{
  "num_attention_heads": 3,
  "norm_place": "pre",
  "qk_norm": false,
  "parallel_block": false,
  "init_std_o": 0.0128,
  "init_std_up": 0.0424,
  "optimizer": "adamw",
  "beta1": 0.9,
  "lr_head": 0.00632,
  "max_grad_norm": 2.0,
  "batch_tokens": [16384, 32768, 49152],
  "doc_mask": false,
  "dataset": "wikipedia_en"
}
Each number is 128 + 32 x the weight over its row's rms, rounded and kept within 0 to 255. Layers, rows and columns count from 0. Numbers have three digits each. The size before them is the row's rms in percent of the matrix's.

# layer 4 MLP down (transposed), 1536x192, rms 0.128, rows 914-986, columns 0-95
093:100096125202186111150096119122101159164090180172135085163068131128077138105188127112128148143158138105136109138135099127153096119153077158139189112123174079068149097160114116201115142186117149165099178114079112126103156152121098090106167158153130162132181033126154128175116173138211086138
094:153146120111165131158153154125127083054123184155087107160112148168085113094137141141167081100177130110208140078143168071171063158099149091083156150098110146116176134157057114118113114137131131108183154112113132144098113060123070076049091181110075110188085188122132118142143155159136144145
088:158119094166112098088160069122130182096067183144173145129112143099114139109135076134105107149154116089155113139176114130130150135160127107095076116129085118086086218135115125123142120127105173163117088155147102134071172118059087127117140082145061166093103105131133051139118108074094131079
108:135194120136168112106129108153165177102051111117101169046129119101147063060201120163121015187126095122075128152131176146132121131121120169160134147151205116132128137140140140168200174165119162141089168149109118133129149149207117116108153128097103120123086185094146114132140103129095137156
092:104145163096133115138158130127105155071161102106124129124139101093142120179103150149092189139130165210143125133134144105047164138130147156192113112123146093082095100186105088049103117110123152119121072098077096133168112123179125123144147168145103145094126182129099155097100105114136113240
087:078186105136106103170157105137155111094091129156095108096112149046188137104105220147163148145128176145138078106104176100122172125111159143130138109115185101095116145095136096105166125084135110146123079106114107129142138146118089106135120152104134129101161128077122127096130076135060177177
103:110111048126132158123117108106063119111103102134130131142158114172114176121128121138149165151126189136101109155126148158190166069133112138148117105123117195099068109190103151139115126110109115126166091143128150122104105079087128073183144123154187096158116116154171108083160176140137184094
120:113119169118134186099109114139107104153120097106190113138148159141164133092106134065170191151128123181085128109146154189119089081164175144209117158067126116115177150089101152132114075169133087171109124122155171132131139159162105162135099140155186134153105154116229087134140136107130134137
102:109139130111047148171157097098090122153130134129128165183151107095120160141086176105094095119113198124131120096141095083107129137163121107125088165101084110119135129117139142148197184128055067117157204125172145119106083083152139096102149151108069094141133131123100118171131095126137122172
128:182081141149116153148134111119080102070131168149116090145105130128139141114117123133114150108117102097151148068153128099113156055143083129151143124132041094182114196170099129183022112055137101132068106101164145126107121134126146133141175147132196076112181128110089134118106110095136127110
105:163162135098159089085154095153091171078102179104088129127099134166108133098148186168160114101173126066167168160107166148083180108122138111140108123163180136191157161153121082128175173060106122102157124159155148120155130125171174184119145102166152185127159151168158137134122070123125155168
073:123119150142110055202103134094121145105150104096130144082129020154130145147140105116117102166124176110049162133119161166154164122131099136118114128133204130139151174152145093108105175103109116166124165133064130117148167183176038143122164058120100149150080135163145164101133107156138215103
092:065129118177165104132215137167133124135149128165140164173077105146138114112084144092137111177119132120103077151103149139094156134083158129168092179168084106154062237044130186158115136141115122119142119099134106136145140102119158095182142164117089086140151180119136129116107190116122072159
082:075115096140152104097104152171151181150167116143107117178114088183149107116133081128180135157154143085153112099125110053178103122093130119088153130124206162072109110175104133074112147143121145135143147164100164143167141188141120141176154065115107063132070154156136170119145133187176124085
099:135120119143103127121069156160118167107109154109184188118098135108096147130153158234114162129103076109160135062123077157170129157119107118110190085099166109162173154131142166091097145117129159138153085066166140127087111150097156091196170135156153131139086108079140113092122131142138134158
093:169116195186152108114170113123131093079103099131166133069127189111117146125159149083188083089078127118126092162172059118091157154100138155154050148131101093159192102098153102119118124182090135120124096089152127123119151133125092160148119077140159140132139149137084139097111152169078167136
093:036144175109106164140114103124119136142063080122136106109132138127071120082102070126103148153111118118168142129119140152162094109068126115067085138123151121200162117154077132172086138048167148170159113133124163150143125190136102165079127089117119125179146049114104156134145113105121160160
094:161135110114147094117153100150147134121103169130131155136111108091147139125156174110127148089144125133073126124157084128066133039156183139116150181090149091216083183123060101115062159082106150072140142114145166145061093179122154107108150121142097094119183107137160217126112102132148099113
080:065118179182140118138172137150132147115128177144114125206108152129110120098096149147153082118145152212129123141137119107139144153154109118103146164148134145196129090081138090100122160130176139084114161090081072140093106049150142173135150133148125124092159119139170129164121148098108083188
105:145097123111112185104138163134177163166118147149122099082100128149109175125137131163094201136143056147116090099131150136186120141155117131118145147084201104139080076173142134112132113118125119133079097149054112108140159082141189094226152097149172111139115124151113106115135087181074150130
104:075085128098154086120125109113146111118118127160086102141130168158161106109075159167120161141142124169131084109153146101124090110117115115142155144150169135100134157171177137157139152155117108130097187138107057131129114114111093108173138072141172144143089148097172156142116132115102131093
102:132138124169103136101126159118139121080157110174127210126121105154192077131090112132073135140071134165112153146133153181100145131089100129088144105130141156091114108146129131158123117080086177164111137129152149129083158133070167183202115146127064120120119159119095113116061153117164125167
077:114110152097169128076114168104145083077157111115134117119158107104062140190158081145079171105119099107132080133088203200139146207190116090106095098153129090135159047165131123091134082183117097192099141124151113125107165172118152120187134097107130156091104091101070133104151137123155176111
091:173093144170105096172138134148083109116119100165128162139129189179050172084195110156110152124136145103120214134087100126105151143102097140128208137074115133084109096174036109150172159097187174172099168194148098115155119127119163140162163162118112113106137091130113164126138150131178062137
108:133087106175119121126136096177152104155105084096200093147098155047109128093121120095155062209109189063106128099108143160117111147136100137124127118080097121099149093070103088148125088113142144075146121164143145078142129166112130137170092181097136165126124153077108083085181142166117082180
099:096142159126178137124147166125121109195174149135136154158095134109114127092083125134172074175159158150091156090111124164121144103153126118122124136125078069173211124154131138139151120070134087094157136157128118120155121073125142140169082142163099179086059119108125138187034091104105059081
109:098104091134150089143121060133129079085094117087128135125091115134083140138128104151125119139066093150129122167101046137136183184164179127157107122135097098138067130149148097141152151161126134143158133133145156123178155174201203056109120126129171137126111088153168105138197109137155116118
107:127153173150138138115187178156092152129115088155133095118091109108188121123066120127143105194112105139121134095165072128107189113151136086098086145130105196097107166151149111146158125121119113112130160133162135104125128137099145119167095150132049091175116108182140154152194150192125056094
097:156119148141112182152152078083134121142108152119184119128128071163193112160123162155078115114094108148146055112160142136166074099121103117161152134126099150112154126126135126154103148116084101145170097116110058121125050185060130087044142110130107135109133117131119126162112137124141104173
092:094118118108112140153112145145161092181104133138102108145110066083118076102090141075112088160127130093099159119124076149076132104130197090105120153058175158170105123165139138119086082123165138087145094159190128147094151138135134161152178112112185121142114069049072156067117176144144109151
101:151145069058151138160172164147146135129129182111170137133165173160084144147096101148110139114157103159133110157130153105161096089096092130139134136066088145157107090152072135120161100126145148160135086086123083125210104093174065123161163148138103116139144133109169081071136167135160154135
070:158115123100147116211151116133150115112176049088142077103066062189128116144018112131148107121131127144091097095109136146126107167092147076139142125114186136070121133153096151083149119072194144142148176163126158077181150091110160095132133114166171139143178075209138147148147101179119130128
114:094135131178133126085104109108159108157140144109130090109158122152067145098125143066162121097118102139069181155164112111133104118203165087084165144144148137116148089086137136120124106097150098110172125158163122140120069159107063158093125225088082127114160162079100147142111127160122171123
102:178075116204137096152087170129174160110118094120134159157156141075102097152132054124084128180124135092124066149158157122164114188109114086130119094150153066084146105080176128080119145166125109134125185105155120135157179103099127073097149133101089150108121162115168116072169127100094143110
085:111180078080124093167195117131058139105124137175117133074148158121086140076110085148120147122085103130100093129144080065125142126171155110167173168113089128134125148086118137198142104143079175138105146140136152131063125173110109093144100187109083133169175134109054116116076182117172144221
083:072177088146137127103185132161119113135153086109080146092201110116129073134078183117105049130045091109116099175127153115140101118162196105132162052114143140110105125163094154135101093108134124094085135151094123120215121108169177110169124113145078165156082125100155153096061144107120188139
099:146142119129035126098162090085161187120119188118090138134112043110129114111141174170093113061129081105079127098112109146118164213131156116125114111159154136102121172123126111163159112130112120163113154134107136138111069112102161058086095090116152098132102125089143099124117201126076149190
098:141089068112088133129121088114089081153171109136154040114119094117115128127161136145112139125116132122145106188156169127157070115144080124101146147175145126090117138129088176168078141189113144149124101070105148131113112108123065182048143141126110101114095142150109194105147147115129086127
097:115116120113079088123119102113086121111160129142142170116160148097135109141121085145093113167065134104136113192149108112113151125065100105178129099135147104168071092108174079128103096173156126099125155103119174140082090181137174115185128143158099094134124126117095050129133121170101150158
096:147081150170183153073070107185123108125133164114140087222106143137185091139156104166108137173174152107179113117146122162164103141130138100149148081081141135086068155115083133102199111096136132135187134125157126032119168151089134126128116138139124149106174168161123156128105159170161095107
095:116114108125123146160130094162098129141180079150136136137101084119125089100085128128088113141067084119083092098080177147186129099143091123142098099136081109154156123206120189125123106150156101165121067120166107111100137196049138167104132112136084134133096142108085162169129117106094159131
142:159121168113135090132143081094164153107122100148125089108101107144104187151094135155117187104150117122078122154075119106104148084140109206147157156144107130197125111145118136104124168159104107136129098118099134171117113122081104148139099147199145136072142112112081117144116154163148181139
079:182110102109113153071136130133090168127159145114140156160153078128141101175150169182120084176142153119148144166115115122114140154155112161151117134078149126077167099115084111136152146152088106095134121106131117107111161133089119162094093074112140103124096182128196178112077175125118134150
091:143093112087114129087131132158141140131102112147161144188101116062130100096103092204097105143077071182147067159155149133114188156158137138190095104172064124129134081129100125113105176128115108157133160130126116126105107101085170091154100123128102168152182094126121058175156169057138141168
092:114089151106080084164182087136147168152106147126133080172108129116112126089077152110106152114101118117148075135149133136110129065076094128121093092125074111106127150080100100170124086106142098199115152122139161131155094060108105116069137117158172128114176138115161134104154161119138108110
109:167081136176172185149149104147157098072107131145151142136139140162137134061086108090166158164155203102121133174106147175066147101131137114134133073129149191135153188140075138091138078172180162110127073149123126126156174124118117132158113152109081172103092111160103133155148094189087109104
098:162157063093170142121147168150119156177090119122077111123099067224216112161112177141135109148120133121121134139115118166076130160106121160141179147234132117163125148117111150055167114094126129140098107119120171121079109173153153100153107117113136075108116114171140123100147165116176139133
094:088167149151089092149121150164095181114120079085065155137133096149132102129186133128114162130125094137154113081135128166083107198112136154141116095082151163195165150059131120135090146101169124110115124128142124132078128115114093184109129137111127130116137141133108076090081090163112109172
106:159151176123128082197124141116154093131156098126098136155094168106153135047164161114107134069147064123143156198132157129120111084087176137102092140165146143212102109115154113136125134124090146094142174156109171133144097102146141169142189122138084120143088103135133169110147117139108104175
106:074097074150150094089160122127112139090143124133122164193122096155149108117106127123140087152130051114134118098137102115130077106099036089083122049179085098120174131150085134177127118153132137177165119137046127134106062159116072151131090101097124120157096125110156153115164101179154088113
085:108169136159160076165114133106126188120126084126083167100125139046124148053130134152164133186061035117096076142112127126104120183171110155091158148124170109116132158121176163152126110167097145140130147087137148126104120188132135146114073143095106140170114162091126150120158160140105134153
101:149164113078099107132117114140190128147089086156084122151112160134129142135170179114121158094205178135098107099170128100156150144087135119157123056110186085141121087141131092156128174090130092134122117170093146123179138128112100121170167134113122196076124096129128111113133139109070128139
090:116077100145096196067059121147128136168183076085175079163126135152127118094119113154091121178108145059148145203095149154098161086127231132133183126090153120107088184104079153132122158143178112106146088174126143114165150110111108070086160125125161137137104091112177128117126135132119113083
096:168155094137156095052132123097113073160126122098112138140071128140095173114200114165117156166161114128137137141137112148076188103142056152132086134114169083137120199157136153131122113081138176128064139101102124142176122129075102137137081142152098096166124094088118107103154123198108129118
098:152161147127156137153062110176170109188128099226087099158058134132142087072127124146176127128122084054113130098134097165124125091159169138189161142195148098129085119133135178113152112135094086113147091054135183121133144130150101156072148155107117097127097184144135068176126117161112118138
093:134153162088127145144171173181129132093159148113140127018154144177143149126127151123175158132095130083112141178172091105121140124140097108072106116175095073186157133163141130093094103157122119159105080097182119146155107138132139214073064151131162146123124064102135092131148163157181130143
107:042115172125120154151105145113131122098122132129206112106088124173131180172086173097162133169118145158075130089166128116113119150034134143135094168119079118168158115075118123200130184144138170108147068134099074121123142153126105144127117082116130127106138147159126107137160190178131159108
092:071150107070082129081143085104134108081084079103130128097078167135130137198196095124158114102160105135148136084089103118137153116110120146073157150095159072115087133130124096089123159068131114131142117177152108152104208154057143159088131195077155073126149113137100111154122149166072109150
092:162097181156122096140162128178143122112087158148117140231080138127157123137121098144183202105115110152110104140100099154169123178121131161080186134115127138159116172128176090147124081112119167139182114176110115145048178061164093164104170131124171094100128116148131160139143102104105061157
100:088112116087086111140112056139140162087071158115081147185078121111163122106086133089162161133142054152091176095161094142084134125078115145141158137094111129158037164116167143160134104125169117140145068124126146140127136181144057165094108139105130079151157135152123159189175125094131139138
100:120090075056165148111091154119198137148120153116125120103181071057128207101117123138186147144149060102158180091149144137116117147126099155124150154166138103199147173077132135100099085073080137108155102147146156128118134135125084130189134215153107140148149196130103177130147119095180096167
089:157164190088079057058097108135119116139109198083182114142055145184122114104118167161105108114103096118154163140131126111139130118128106104100204206130129140170056122127146144149078128096193094156155140148144085123078134180118142080091124155121214125106114131157130134198105160105151121146
107:088148151116121135079128142099099111108122138116162191104117119122181120170096154117134142180168120110110088131138157129196156045079103135087116150164166162144144092136156135150135143115167116100159098094159085122145128122144138082076061117157095119047101107096090120154110136060082198200
093:169149123152140106110101106102140132163122128130090153124093143126172240139163097119120156119128167127110103059153047133033196126138104110141133170161100110155157135116087135177150159117082113090130110185097125163098167175154144151102142104157155112148077070120173124104122119112124095124
092:075137126096095116093114117137154140151119150139146159125117108124144136121183146149129121041138144132134092103125031158076169154136138064150144210154082119143139229132127174187132173151117116168129080118124131141160138208120140093017132095073133085106135127126195104130155123144041160157
094:137151105180141054180118088168079168147133153161107111134159146156096099129140136073187120106190121171109164122125146061022103098141121157120142104143080140123116094119144122133081189113120119156029104105086096119155122148096096093176105173141177125088132144085102090136122117096138121128
089:094145119111178118088152178104111138108132109114139220147120170140144101075097108155120155124184177130118096125122149118136135122102142122161083102123169148138114148058189163184127067126107142128159121122153133144189165087193092101127134091125118150106061165141094066099151079099078117139
142:154117170081106158130173113108118149127086177153181119100142115128100127137127098182116167118098081133114133086147146067077102103158155105094169089177130170109086123097152150161096082184138100099161081103096136129124164157168049158104108112156144109160130135116184166186191159082122155109
087:074105166070112106137153104100156077183127077121125081136109119138151133094098186070096138076117139140120094119048199055168111095112192138152145149161204131150209082193117142100137123143102138131176171159134151118104082174171162124188097135115093166112142074121096152100122153129136153167
099:151108186109096123141129120095106195168114109117087090141125068053137198124120108171138224068106170179153115145132121129208154129112130135136092137150083124165177150065103139105168126145084121117108106199128146128112132140133095153136157112133100116096175112124128096158127132098126142130
092:109162099156188099119141123044150130112165123160089198133110084067166140137125134080067136079125075107149057147151127118142072172143163106143181108117186097166095151131106138127141120142129142119122129103092158137118122139151133068149152106103093149105138142126131150114095101138118117134
100:169118129123136117093109199161158145128050131126137130132154193192060139143185057116135152106131163145113122127141150165160116179143090113094139159109137073132172083104160140164164114202088133079121167126139135133105131109147147162189108164153137164091129139074097155075124140111116104150
120:107092131105168181154188106136154146127152118109116076159157086128204127064130071096134141126099116147166081112144114131096108135073147139186077163193060090150166106100127129113191108178165147144092093102168140145103133138103122112101098077097116157152169101090106163126118148126137157162
# layer 4 MLP up, 1536x192, rms 0.147, rows 915-986, columns 0-95
110:174160178118113126075213108102156157131059139129116142142116153136135113082152103166134109146160178128092179138114148143118120105153120146098115111121222146186134137124054145176159069172180084078149114134174129129092122100114196128148146120146085125117076090144133130148098121198131097104
094:143057091157169122078168108088160185122157169133140124136105165170101186141107130074069085135139172082158064155100119155140164140111138138146115132083129106120123100152157143119165101108124113109148105134226109119153144171103096166118053142121162156102109118169147190167162124147179110155
108:171133119063123144108129153137137127164167125166123091137128140126122168136088120076134110142124145096149106126069153136184055154105134121126115146072148132025210067114093153106123157183157143126114123152180168114139118157143144156153089130162061128052132136097107196104138075122101133103
105:160085137115139052162132096131112159127167041114137099144090110135124172080108107108159091173130102167147061149078108153153128146137129148132183126140134135150078077161157139115112156174147154165107143090169097117171146128113099150165139134165109116144134124157140126113157155072146074140
101:132082164172132113102106132134141115123132131112085124115169113160149197078083153134092113160157129098094128141114122142207131123172099169092102179081169213108160166096128187163140152156183170095134117114141154116158143180113136113188075100152088089127049088141131145152133141153168091133
100:098125095140097188131131134139136138130087070120143066168188161097123093055093116079081135111135158144061066138161186153162072150134120112149142083096151148166108138062158140182157111112092084162083129108150120136160134200191109157103119199093109094103132148158079199205105102126093113089
109:128196192146155086083073130096139156137099141165094147162154202086067188082078117147125095124114170120116159129113159188139108128144118157164078059037112167094103119099109172093156076149170135129145130165126129116088108075142097144151076117119108128117132098138163116107155118164120106093
108:157084176121102138111175100129149209107081098102167098142156168129032170109096129112166112186106158103152132166097121182139150177109121152102132111129153143176123135137131109097147138150120122158129159126137134119129086118077145201115133165141165165092117131100147129119120156132169095143
115:173163115146133204136172138146120154142114087113160073163165157169123170082098136135105197115198193097170135130070127109125109117077117148113123118094184095106081050128079133135149152144161135119074159134121160127142144086154124129150123122130160138107095103119143078149131124163109124117
109:122160154145118100139146116158123135114079079122129142169113112122122098115123130118120148089142170157110141128142147133140103122129111171162082089138190138111126146073095140181128126119128134137034082183143154129157162136119140186146051151157050128095104081129120174168138093174101148074
078:194132090198133147114155141114128166124175140095132113165120172111118133060094129138130145116119113141114133092087190110087092103111117163152095126096113080146058145158167082168115138166120107117143163133117123161173094124162138111077096203149112133084156171091153075110115149099162095174
102:079109114146122115102166103081170173128133036098147144128110108105112150141163152134122160143070161127143172153124130136154139168104173144064147136107163178082116098176147121114109076144147098083125097139089147116143157131135128187055127152159182140130120054116129138134120121089157149140
091:140170146172141201125152128123145127133104118106146092137132133159103111063128151113150186166145148142120157117110178156135056127143137190179127093130174136165127120068093098149138046185139128131153158100135148130119105127144199149136096131108107115068127128139069118179153116159117172106
103:170079104073176126124132124163120148095127128159127116152160151181137091143153063155087178158084101112151057119101167102148116096118073140147146071154138089179150081077130150114118148127147059158140125093217106127181146191081137104200137156104125146066122164146122152159144156126141156126
102:171159159154154187111154140133153141168090115145084103129155123055082121143133066169112162123191177112138118180069151140163111136138086147126122131159103119092118060120127095105097080098179151155122107130148144114066107083169130124133139125072080136136136074065132168125131163153128083112
108:092146125117062170095117141120119186115087118104131049140127169086160075082141091126143159181078175106117112160123133180080097145123046099074127129087125161161119165118122114171152095149125122111133124143166137128163147119106117162164121152099155165111132113150116201138144168187135114139
095:127174154100190076123119083110094099091151162162163091159139151118137091117078132185135072227142131136112156163147120116109092120109070127104124073090149175138149127120158076053183130155164128162048092109122098131109084206185182112185101104131112151162124108184115120116142170142155093129
093:165131076077113114035158152167082141137086125105110122150120136136137139172067104064102138133131140185139113097141207165146121102134126102130221122121168054135134097112134132077171160124179100112082118093151148123133097155143119124128117125114061075056110134151127127139160156178148163078
108:119156123168124202063103104139083131114103135208142094156164117072113109107145126142094102131079113121090094194101105093129099175130117119144068153114106109089074126109135133166133079153144118152104181083138127122098156077128101097136115140144112138143102139103127092070190119160123185119
103:124157128149070132127134151130146100092159101188115148126107207131097086114135114162161156119141164091137096148133142140134137144137106084129147204157133145134128122184137179113124102228090105120112107071199129121166119116150096104148109112079125157171137118134118187148119110151074123057
108:139144169101154174082093152103136083099164056122154145122108110168091113138144111139096186178155127125088134145108154195234130139175102115159178124137164104090132072164078176160110154122114128088076137089104123134116136111144177160139103108093116129083114081109119116122130084181111174068
082:189082075187100105127107129126110139144107166077146135164068207147140135128124188079145131163135145173097120128127141134141130123131129136117115135079091110145103171077128126082116151073150078123126148133142125115149155120112076185088144201127144140121135136187190071155130150148103054172
092:133099094155138168120141141130160146140118135157116158139147110048143085166137134128096105135098123122091073106122142171173090183130111142148138119169144039116150118068111151146075100154108092066162145095128095109095079116110108110137085123115100136144137193108200127069127149160193201109
105:164098142139093181129149114127122107114082114132158127145161104109097134143154090129103117123146149124066137105133179120124096108163064155111116127143173138137093110160105150118133113145156205087058105125117106132115148092119116128136116165131125125125089118119171089115150130126137126153
097:134032160073125096113120140111148139078176072174195110149098096085132142162147125101139151148097049128089069173123114083192111137084109133115116114113138143126086132091104096119095146154140098144031121096147110119105140149128127150133136139112137140157081124101177149127112166096175148140
113:145042068176114133148134104157134184126106120173119180150174111137094196145113098055138109147109125088101101122070146174139148095143171160123199134116129173090121100077167159155181121102160085146116102157118165124149126145059140126125133128111150155104111141068154117160153131114129101145
095:152149098134166146096128140122156122142109136142174106182108175143118141160111110047167212119122179095117093163112117101142120079142125103135089119101167053134139116097061133067148168104146113146040132145148153121155168123137102138119101116094115157117151092095130116184144072195161102125
105:165081093170121153108176129104125108089101112119121071168105131122122151075137129039119163120109140134143086168112054141197140139088119132116160105131171079193173080048094100183149126126152010088129137139147189138124182091089169125137156174114092150120055075087072163127153106163121178110
101:132156165118119156063157132128083152115171141151122131132127126157120114074133100169057191117146190113130092098144174117123096140114147132151130115191122079117151148110102220148125105170150072100073083095146144126127140157110124103137142149151111064169123182156131081108187134065159232116
107:190156136134101169077120172132164151136103167184100106144131113118057114135121068109143153155144173111131092152062143101163120146120059146095146164136161138149101134110147157087178100124081084117137124099176095110158143084112149154125153162142097071132099112150137192124162155208118176128
068:151135125193093111146158099089098118116098133138040136159118154151119196095134127080119146098099151109060140103068139110162117105114118202156127150117143130097129124114130173138170098127107142130134160116127119166131099169179176095130135150165130131112139125140168149127147147073114120174
114:088117107169099155087102126096071152143065085166123057165105121106137099154089119123159102112151123141076122165095188232189076150160116101122133098136138168135127120126117154169148133128146073092066122183104087131154171138091087178115090116082084108153136180164126173169098148170133107108
093:088155134096140147162127117102110133062177065131160093127114129137152136155076170126194132162135124181124138124140099148148108098153128161141112188062190186172183101103150083113188157149087132118113111099122110125155101150134122185126072120180164126132120115078094145096042106184113150089
093:151135051162098161158093147144130139085134067088153087110131149127138141107105089098168110148124161107116135086112121107146133115072046092111151167161150114128121095123174155112181171118145122094120163132189178124163097199148120097107144190140139136146078109209199117097145101116096113140
092:172092128132130127059119102118126235144122092129144111155159130153100142076160140090135204114117139059117062125173086156120084124131160171117174110214168115163169081076145158130129138097108113133120129153111104121113152137091139192074110157139132114133157129119121147166159059106146149106
098:137139111140120168116135131173115143128129085138131102126065191146124136121141153140171122130148153137122127164131127172153122148106131128166174076153237142149153145144061139135166156150114134129123147102097081130208143168147173140108115101133120126107139108135136137161127097159098128127
104:155160166103085120114097149169160179174081112142162098155157218095130097141110114103151139136089134110149114136114165186115094122167122139174131089149124098127109164137146077081129100142144080187107125110111128128139146121125114129153070135097116165055179151166074071142137159125165062122
109:125112154149204144109164124109179125168149114086068170162121150151145175073142164081146188148154137162129049129128161172162114142082141186128123071130178117154159144055056179154130125150168125150118154179092108126095150080109124136133104111132076114100124182076149114132153068209170135068
094:110134128119167175150137129165119114130121125143171048192115179102134118149122104101074118106104150128070130115117185114117074144112086136137176148061160121090156111160055113138162076109147065148069094190117098128150133168107110148137100195163084149116163173070126117146117060128128140064
099:106106138128160189117079102141153141097182065151149167139131085168051112125144091147081145157151141129125064179091152134177152151102099134128166080178143085138085092153106223132159158143119070109130088175154134124140173144123094145143097120094145112132057059182152168115140152167123140079
088:163158139129090167125209131150161179145077155118150123176149167179117124076121140105128194124198136142143120176091141132158110124135071140124089102157221079150122145124123152172099125148141110131131168156163095122126151092119145163163095129164137090082125149110126117145121113198108144076
108:136094072102187122167118163112101101088146090094159127137065188156162134146060165172137171105123152124122088098135082166175151105096084132127146158059179109182194127140149113134136154134105070124138150160179143126115122126152133134108119160086138168127133065161146154154129141188106149137
096:085131131181076173109106148171185127113079057097110103138132140077137128090158098084127131101073108122107143099131099154200122156136126163107120136085133149136092119127114147106138144060116103111122088118143142119131165060155108140155061190103112140086119109131116104130184110160132196091
103:137144144117140120119138123078145095079137101122204128144121140033089157176146064158122140081141146149198152139135156109206098134113136155185151195058121131075155097130107115030139105146166137137114089092127160115140101164156152128090118123168076165162108105165162101107133114128142186064
099:167114148183194130123123132127132153100118145128180107147105205181136133137026131138168150164136128136157110128123102184139126118102087112085142094078172132138185111108161143079095116108155120076124109141180082110163099118154068156190133127120155112123131137144204146133096135215161100079
104:117079095170148105154107147141138183120133095156091067142105112082093156169133116064119137153101123151132126143078130165198082088136117142114190138148116137099220141089081121108170107126176063135131150149164117121152113119089212153099116183119100082153112131156124134084130141135114105135
099:063067148220074091070151096125169169130123125123090155142148140120149144118147160128161194100134126087114064140083140164151124130148134169132136108101134191067085117139101137102168121138085160087092081132136127117100125139132094154101150138081122148155133136137185107141106119138133132072
102:075137116120105104133153119102099116105106134167207125155103169165134123139053130166083120119099141144094140169172196139094126106079086121172123126101201141159173159081164129094156180220089092165067098103144141127148119165128142183170078151145160150088109086117131134147137147208155162073
113:146101139172166143098131124157127098109123153102134148149149180144111094148083108144158100166185106117154098127147161148134075110174105140138152104145173126116140121116086148092099082105155076176121107137146136120113096173129165154112061164101082111155116156105110131094143041175158119059
094:163098211121173153108122117068142082090125143169121126149150146148122145123115138152121128155097139147097104102122099144135073107133118114154136150125177116166169073114140156166106143166129096165118147132161198116124105146099129163147105130129126084152169145176082164132108125192092111052
108:177139135140167125126106146188118149043160167154186046141123163163085128161083067068129128165087118066155160155097120129129084093114120104128108145088090061097176085110108105095117095101172076151150153164139115128164162127123078105142095189124117143131135140140098134119171115075115096177
088:186090114169170167128108130139145217101128145111183091153120182112101122076130136047089113097139116123134126152100149127160110147087160117108153060111123085131142116185121134104163055169172127086130157176150090133139152145150116149086149170111138186133090138129137147132152088108094124139
099:174071133148120102095095133133077148105165133156155104175128114121103120168133169108135145140086120115092088153078145137209144121083160177113189111160087121090137065115108140094183127168132128099136103096130117104112071118118092128094151124120197129146099147106230152114114096159197080182
102:165105121174170193178070146137122133125114158159072100161184108100152122153113087098115162134169196137165097175096212135176142122147095127102123103119106117115166104127031142141139084126154043113127160114117113133159158112103187102141166162156032148104149129121092123111057110132096108084
099:134146174135155173131130101138120173133115120187110080124186176058063091108129101155138099129139092087103137190097144117109077170119077117089101139140151170156102123140121123105087118181150120163120058138186112129136106111110084129166119168114139114101089134097151123112164152106183142165
099:159140137198135091095137099152183153134104160178098141131185115081118122061146087134097147124114116146206079189100171134144137135120140148127116063131095103107091133131118167081099101104153130134142102150130134123157157130122105159194143120150090065131107142147142127127162177125184167115
096:168143196138160125206150155154151115128135186160114121114085121128120108069075139134094111127130174144141133114153136121163116110092142158189059103090187145106126123110139101155173073207117166093158127063168208113170080192153162110220108119182101094122071126103097122123160140085151158147
087:105086159128146192077102111102081121172101062129140102144128191143060166079188117155110160081139081103112091130164105142123080118091173110136107167130120064121170135150124141149057156106148096129135173128130172137177165163193111133168062126077161088082086124142079081109091125083115142139
107:116158104085157097088148142112119082129151129158155090147102151168160165177036092163104111119156113154063123145105189162127115074090083137144120117122177119152137118134096158101149138133082063162101113136111076125168131204155141186099094143104102153098135154133203212166134096152113151113
109:116116174093101128134153136113102118140101142156124054148135162136082155136110139182063107173114096150094146121102144147159153099075100131150129096106213161171102123136109142099163124210128077107100147119112104114134054144144125137115108110163138114106116047114122203121074084120155143122
097:113166120102154134181163169147116138115156106178181097147114151091130108163124048151167114142081139072196076183153087140124050125054097111134136123103145112159170103156140123058150136190113171176157146141153134136155112136187174183159106120103101187148095127103134165154133168093096148179
106:136099157085172140156190132100149169113143168069150156124114166125112214100108111120130151107129184122131082165077137130157150135095132102097132160026146124127121138133092138146109122148228151110152114144148150116140097143163099104182126121193075139097089096133211061100165165145129071067
096:184138109070119176086147143094119101099111107168182141137122156118095199139123120100083124080129149057124090126126074204185131149124061109145174193056173139088125081115135177111165149161177086129134144111128162109107118164121128184107045130137122150107156027150169128125146117169091104089
095:151105131049113140110176183181155157082123119140117162130143105124093076127041144075098078155089117097090177122123226131159116055107091151116112085111142147148158072149110182087175141147157107137103152135143132122160094157081206184154095162136105154089058120153144159171143117148119155169
084:109127135092125181083150144090157091116116067103148141111102092084095172120158122191056145131074131044158056137143120188201150165078129130148138106089142103121137124138119134106138110143088144133165167120162153120087104112196144159052113109147157175163143110138197139098101119163151182179
104:090086092146149123135215130161096152129117145103145085150179121134109095127136158055154114116122159083148083121132174107097087095115107142082113138090116098159225074067066140159157138128196138104121160146154127123154116126078149126144072150164077154183081148071101146093088173148135158112
124:114122125106169143120156095147172113120150123185126072136188103097112138126151072135080142119126154069160086145081181101156129187165076150094116106116122114093100000144115179136089146094141089111128108132147179116204176170147150166142158111180095132167141138119171153119160106190167128084
078:143062123170117119125116128109086125113142200124105174155139131141183137146095046148098073138089103141119154089137127174122156108143116126110108072157084131057079132172141158169076109110159113101102050137156133131111129164085135110127163166141094112144115133135116192094149135057131096155
103:154111171126118173132115069117093139111145117139182120164106102132144190109137154141109150126103130051090106139151134187164137117103137166157094076159124097136173118147141125186124166190106116074102107128150184116100135127170164109150119108125148145146107109061078137128123086135120135140
103:098118126190188134117082113159133131105115133109136162164096104157119101161101106072101126110125098121133126102157158171137099071055069147148138097123139104130129120081079149084096122146118151110071171144173153127130160092129126138187086156073080139096101092131151097093107099178090163085
093:147130109142103152066150081163116158156105163176113129153206099102133139063106154078026076169097091149082143142108179128140134114089120141161122113137143152124103149101109154151140104135137101135099080124129124121114182100136082153143127135156098080123104141108150115108169102215151137093
120:179140109098121122131119126144094119139134131116111108127132185100075082121113088104114113132115175081128112158080178136147149135092129138133180107176121118050141015151108138115120129162136084144119108102175087119155132110156121154107181134157129155075121141110176125102134156122171131121